{
  "num_key_value_heads": 8,
  "positions": "rope",
  "init_std_down": 0.00225,
  "weight_decay": 0.0081,
  "final_lr_fraction": 0.05
}
Each number is 128 + 24 x the weight over the matrix's rms, rounded and kept within 0 to 255. Layers, rows and columns count from 0. Numbers have three digits each.

# layer 2 attention output (transposed), 512x512, rms 0.0666, rows 395-444, columns 128-191
127115121097125119162109133107108109129138130140103136121106087116142147168129163134130156085104153111132121106164133143128120115123138139122139105114131140174126170124149140130155127119136118
143095142132143146101134140116124138130127147095111131115158142147130159088102098102148153127109109145110154136127145125100160117130130126117129143123151155156107101132126121129128153133118118
155099112116110154150145112127133108136143102121143109163124129147091125140157139108122142125134150128102127113113105116130149156151137095184151137105157146111129143107118149113138114069129136
104108135140112095113195112128147124146119137138121113111093117154146134113148134168150135135120143125134102125127147122126113139152148132157078142112134129140135131149127123148122130154140114
149149142096126114132148117124110119146128123086106129119107137156182147113132123070145133119123132117135111119120140168106120138129105125141118157109094118134124131136098194133171149133119123
105175114126112144128123152132118131122122130097132142108172154120118146130117138152124101114160124119141099155090125087140124122136131108127116146152117128129122128127145101106128145104145101
092123129143154127154137124140129129114082121147137095151110112129135118125123159125107170134131131113136126137154140123123130155125131093162148126131158136111168118117127120099126147139131119
134146138098133084133126130119144134155106103132129142115142128126146157119142135118136152111154132110125110141128116104129087100134097128160075157135141145134134138147150152112135140150106118
119109139120127145135124151152125136106151132124129120107155115123128145120131174147132139156139125127136112134144110120130141080153145105136120082112129118105123148118121123149126137125147090
143152093132128117088135137120131137127123137127120141114143160092117128139149126135129163137163152136130112125141147138144115138112117113091080104139123093145146099152135138141161105153129137
142148152146143097123098095152144131082103132083123113133145143141148105134144110064134116157116114117119142109098168154142174112116139123142134139144105118112098153149108126156109124139127129
122124122110134129100084175129102125117124116135138144115117096163161162129145110139127128131134129128134090110140133148119144141097120139159170127124101106147146125088168127145144123098139111
143097140103135100097103127127107124153145118083127141140133142142156144109112152141121106127106138145127157132088155132149149099131122131133137119160116140121105125076115103114132139169142096
136127132117104133126154141105135139114108142126164098114116115133139094143133119154113115136087103131114108110125119106117149143130136158171126140127120146122105126115136176120157097127139145
140146146110103088137139150189120134112134136150111134110109090159103123120099145147150106118108146101140115143085140088148151153129167152129127116171103144155129119182091133167127125102149166
115101080125094100125149094096103118138118116135140095102126144120135140145104153121145117122135157148099123105145121150104136164129135123130171121118131108141129120100110145134143098121148109
117150123122129121086115116084142144141091127170090169110146120105135137127150112083107120116125114153130112139151120103121119111113143067196120114095140170123143153110141138122087089142134130
138134135092064105137130144139136161141165148144150104113116104132094161088152149152166089118119107109106154145139136082152107182136122131135148110118141124144102137107112111125153110128142146
119142121105124127099110125123130188139139134104113113121120112146122124142136098131166113107115127125127115129125145145122150115127125106126166146157103135142148125164099153132168087121127115
106123127131103121101125128129117122142142160150161107125147116180153144100144129142129122134131106123136152100135136088117136124111134120170129109122133127128132109135130156130114127136116115
108151128109110085102169098092154111128089123148101121121113115117141147067125107145122112099127122105084155128136119121141107128139163105136144080117105137123119152126120120131100154162116152
133122127124166125083169140143146147122101135123130136119121142129118110135136139105078148114121139135125118106152119092127133117137096075094115128148119137138102153127123109144133119165125145
142130143136144175145130102144127126140141090121126149135153125127126130157120154149147127136106106140097137163142150114098130108130141163143119141139142109119133139172144114114182114141141158
128135125132175124079118100117128152081125118149135104150136143123114128122130133177156136134178107086160135119126152125107091132116109143124124143108108126136136146121155138089127122115105156
090114136108134141155136170163110168147137144144145094165104094105142124140157125129135153132116148111145147088114120120103095159134109140133109116103107103109150153134109142127151112130113128
128127143120143086104149148132095129128086123113101116137105142160142150149099136168130130126129114111140110122094113124136148119134092118135126133129121126146140141136161158085140123119111125
153130166114126150145124119125122141142142124151147110129097120117124132145112148127130150121140099133115126133153111135129120120105104152093136116125167128102113118078135151097141129134112117
116115140133114121077101134130132123142116122086140136139117145081142111133121143125114156137132125136109136120085146143131122133146098117128134116141128149138139161116148112117115131131133121
137130111117115144101111150129101120157173121119113154116118113106132123112117136154128136125141133125116140144141122128171145113146147145142119121103122093103141133174139132095154120143114124
102091082136134108110126107119096094136100107134144127119175150124121114125126127106129147151119128094144142124135113132072112118103140110155107115143132147131129115152133147123132123097120133
099132124102126112114156095116128145171084088147136116147131137106141117152117113086143124139112144126138144132108133153141089141114176105155144145119130117123140161121148161115120150121120107
141123090104147085163112125102132156139112118114153153114167153143151115145166090114148133112118094152128129160128136110115112116135094099131138134126148109156142132102101116136148153105141154
108129103115144157120157117156098106143173124119125113136124155144153133126118092136124133162123146144128109141117147129137139124115141143127114103180142119151144099151128127122145094142141165
101137102124124118107104116144131177143137111127133121138126074105138135119148141108135129125091140089141116150142133111144125111138078118152147102145134157118133137114132115108165137122145085
102129125133117128152104127106154105155142122115117127132160127128113153113132157139109099136157122157135130134127121144123130165126158153185108117114128148087128139129120139116144129095164126
109156137095130128102143119093144103145117148145142146176120133125120130106127139121099123111100119115114128156121153131121114150096159110113155144121136119166102114130146129081095116145129118
114109120151086143123161156130110122130112126127127107154124120189163108098129141139091133132120152102160146135156112133142101103087143141124109102143113135126132136150073108138138125108123140
123145145136140130125111140099114117115113128150122130135152125138155099136100171106120131139138110094117134121151137122133105130107118119147125132149137122103126140126134121125097147129103150
122117126138113128121097139122098132100149138125142143112136134102130076124136110109127122123123104136144093156088095131139127145113135136120072146146130140127138180131155157136128151088134146
101110152122124126119124128136094124164113128135106124139155100110098141111121130140125111121123141112136173096114160160122128145123122119127120135168120141121146138143107097123133143132133151
127090117152106108106076100094133113159150155141101133115140160165147137104120141080109138109080134136122116127150138097159099149132140125131165114119146075150139151123110136122116109098146129
128152129143133119112115106097135131154143132112133135134124152148132113100097122089095129129150128100129107126136157105113105131107113126130125142121143153147093108098184130089117149126150105
121106165134138125132149117103133148116097107173113132124121122138148111120129109155146111091105133142121129130137135150106135119104134135120147095125169166100145142119139135101166162101153111
127151111109108156114122132134172134098152113106116141105131123100108124117131124120097135151132095103111131101134148122135113094101159131146095136129128135132142125142124135153119138135130153
103101100149104122124134149115157117073122146125126134107124096097129100122111150104140108113140162126134128134138136132135098089121137096166142093153133133135159164148093154107098089091126153
133118134144131132153127113133114122132111085109095160108137133101141141101103105133155137100128101096143149144119159178153107135118129126081148127133122142108121138171134109098132127109115114
133148140118147144108124139122119112163118145128163155126152127100116137129164111167111151126123126094166109090141128134137109145119132137150111138143125140119132119127143147184160143112125149
139160113155112150134158153139148160117137120125141143165134113135151126139108120104117106132140134160142113131096095175149096138167123114127106144071131122141118154143124126186138156120125102
121148098101132124143171140118120104098108106123147103139140172129159109117093109062125121111130117132134145128125125105154110113169086128115088111080110134092140150122148126133122133136123109
103090145165136125107143113116139122077148131131146163140114118143122128151159121133125111130085114111144148123128125149098123110098138124119154120159104184125160155155134093146123135155130130
# layer 2 attention value, 512x512, rms 0.0717, rows 396-445, columns 128-191
127086118141099092098125140114170118155106151105098151118129098087113109134154149142136123136109160148096173133123100117131132115097111119123124138139113128119142151141124118146119130124143116
162115115103122107112125120129126146152110120122154129091104121136120107123092122119107101122117131149120088136122138106145121169151123145106123121149144139162154157160151127120119166155115139
085086088112129105122138094102151079145145128132097103120149109161133138154146123102105117132151109099146149125138156165154101065149116159101111137106111148115129105123130108143150132138169134
150155149157165096130141117106141095162142154101117122136121169095135131108186156102151145091161150200123144132105146140130121108130158141108159111138158082138127101131136090118127097103118137
143154114130145116152102139144141149135126092110152111130137157139132112149127120115153165115132109143135084153157151127173104142150157128134123121136114189100103130122135142133122103120135156
144159112146135123166152108121162120172136104158142117141117130152137136123114136090127117107131134170164184109105126106101109116152147124126113132130109158102114125137161157091129130174135148
105120117173145113147136137155132122120136132136110146176150140128101141136164135149116149120100136101170126135169146151143128112136144179153098154135128176096138102135146117125124144120132123
109132146137114154141143151119162108097120144123120123107114123107118109105135126149130144167104148147119122111106116123149108119115148145137115152120128153077108139104128129123138120099114156
130125098144133157162083103119134136130097098144141137104145105150134131109136127150147118124128101122135125159122099118152125120150142174095121145092100119132131131115134126127152100118121116
116094159101123105155110140099142167096117166152131145111086124140149120095121143149151140120161122184123114074120119154113111136081155061116098127135112155128141169151131100062130169095126127
103160114140115131116140109121120146120136138130135132147144130114115105123135141105105130129156156138112143162124115083125106139126123108140134098119132120143121141097164158192159098139117108
136140136115166103142108127124122114091122107165135136085132140102127118115146140139141150159155140090123119107150133109110113140110098114137160096106135157143161141134106130143126121106127163
095107112130139126144159157116147108135129115128143127097105128115165149127134080097107150118145109138106141136126164151147095174139083138086170122167132119154129111105137123111127113152132166
151083137107114123141137109150147123116134114084137139143136128149163116147125155100118196157171103138108126155115121184111122107117123097110126102135107109154176112098119121147128147108137107
134149160090144134114141097129122115139151118148164153121108141100124148096135121137121134126081128127160122132130110106131136120184127123128133129121131117168087116116123144137179094123155159
133126134115106107162145150128144119154149120133117099139115131133126118134103138103168124129087133123131145147114103131107152098139159139120140121121175140153151143086143141139120124110111094
104146132144158129116107143114127096124115141151105151173115104089118153168131098110114144111113171134107125124161137108106147156138123127142110126131133113127136125141103141161109151156130135
141102135117156112122132098110097102109112109137138127134133149157116145125130128105112114115137123133087089120150102094110159131130096187111113097131174162151159159143108124146125119159130103
130109143151117095109107111125149137121129123144120153148094139118095113137124135158132136170094123136117147136130133118138153182151126112157124141114107123126153119147128128172175156115116090
124094111099153143125153106113130078127093138153139142149167118097139115149150168176136164127115138116166122102134133181124136110135120123120147117103123127160141135150113121148128184124145120
112122101103126169103128138146101114106156133122123123136118100099117113123121157142153123142115131107116158117098149142135083109113112134128107119124129121123127142160138137164175107134149147
111107159132147101115152093129167124139127152096122089145119144092129149142080142163115129139133144122157100120146097188150125116131127077155130110103111119161113090118133130127121129132104144
109115124116122130124109094116115139141111144135133191187138128121135147125119106126122119128139128146126177102125114162126129155134169158128112110134098147153132110137114114121133102151101127
118127146136119119130128153125126136099162096119135187101076094110130177149117124091129146090141153104085096109119125137138119133079143138134137122163151135107132127087122140134135091113115119
100137171097150172158151089106129092124152128117104169136108115123152149139132128144165132123142144137111101106135116099141136112105158168124144145122123132176082123093172130155155127116132110
137141159139161124132122114120126131119130147115117108107079158128149145147130141111111114112144128161144124097141172079084126171161150152141134112134152111105110122125110107093159115095084115
096143138097155151128121134139137144113110128120119133141120115131163091107113132151153128109163147155119108111131135089109113141106118146132144139151132144141126138094090146123124100116105143
150112149135155134144108143132115099141131158133125091155130121156107135129111120112138103098129153162107113108128137122118150144137139125153119114138114144120123140087106140130123088117091097
145142139128126110139134077104154136123125104129130101124140142115117132156139127128121161134152106153161161144084139149138120116119120166147139170138115155143149110075120148141126127124150120
138155134126158150164107124137096071125145127132150131181134124142113108136158117115177115097117153107117103132130140119106100109113134147118175101117140135137127160096130130157099130090092136
129092125124134149117158111126109129106108134131115119146106127080136129115147120116145107133127118089146136098135096113115140126138142132124083130139111137152119120208159147104132142136106136
121130154133150127101132152143122147132122119122138127151140101153140124172145132085157145150158109091082139155129112161128153134117110150109146144116085119145190108144168147127113146134150116
138145129118092113147161116109144085126098119146160123102114168134130117137140116135124135151155159094114115122120113186122114123120151092127113127120128119138129145137138137118108133107087127
168158123130134116140116153091121146105112159152139119126134129164113098153121114146127140157130140105090134109137128119147127140174120157117132146141127131137133144108141168097098128120124114
106141141093151147139122157143118111142117156107100141107101121118146158153113128143152127153088116164116100136104111118127131167177162139191139112133136172148146123132127123139165129151087183
136125079120097117146141119109159141141137097112154074155134108126166116155132112155132156124105140118125125132132111115141119119152078126127130145123117145161112107155108148154120132135056141
155111144141129121104134125121129173113121136133150124112112126116138128120088110101121136155105126157164126156139102150133152133131125147139145105138138114130133114113132175108121126094099121
124120114117140133129127135133130115109116111142121136160104131099143116115122129142148139130142074127127122144107127091098165153104113106133106153148094170137154153115153126121132106120147172
130136098158098131141087126119151125118137123124082132120092129139117114144128127109128121124166135110120136140116093139097135132138116127148116146157122099139117133083133105137141116124142121
120115124133133094121144122110144126154103117126165131114138105116106135127191111129151163123141118121158107181134108135102128124129151098136097104157150170109123126138116185112130126126156135
119131180154145119163156128159077137183123104123116175174136176149095118119134131099145102138161122157139143135133149093152178116153142104124142130116143129113144141065104193154120105109127126
152134153134132100133172106105101123107145149149131106164124167163121122129074147145114143138151123118105108130132111146136123127133108125129160107140149130148148104112096131136126144130129101
119125118124125131092117149143138130114121116131116134111132141143126122126113111144161123145096117184127144119140112174132161119131130127129165154156111141125134115124145127127164155133117130
129103118088087093148127124101128113154130109138172103103163144127134116119100130105114121120125133123106130102137115128115119117113107175126111146131136111114164103113172113108085125113112119
111149186125104124108131095098101151128124144130134116107115107095109143130129121165130139109118142107148142144100130111104087132113128119120143116137146167100145129121111117144125078106154129
126107112153081156159123140126127130162149126149091154156155166117181140140124116126150121151122144126103133165145147144133117125086119160133138125111093122153131162147167123134125149103123111
114144105095106108128138120118110139145108168105125151113178108159114130118147161155127085106149135119113130148116129113141162110129095134143110134122153112139120103112154108115136117156141124
127098083142101141146119162138152142134136122130115163146147078122141112136168126170126065145126119126154151122105126097134120138108148114091118140137121161107139116103145149085130128126115121
146119110110110095100126150127118141140133097121128112146150117148106149099100123108113115157112117128119177124146082123127100139144132157113123099115132140124160102122140122150122107129128081
148137133158151170120136096132134114133098136145097117121136158155101105125098102156136152145126129128125114129144116097139162143154110135159140103144137099118124150119142079163117145170104123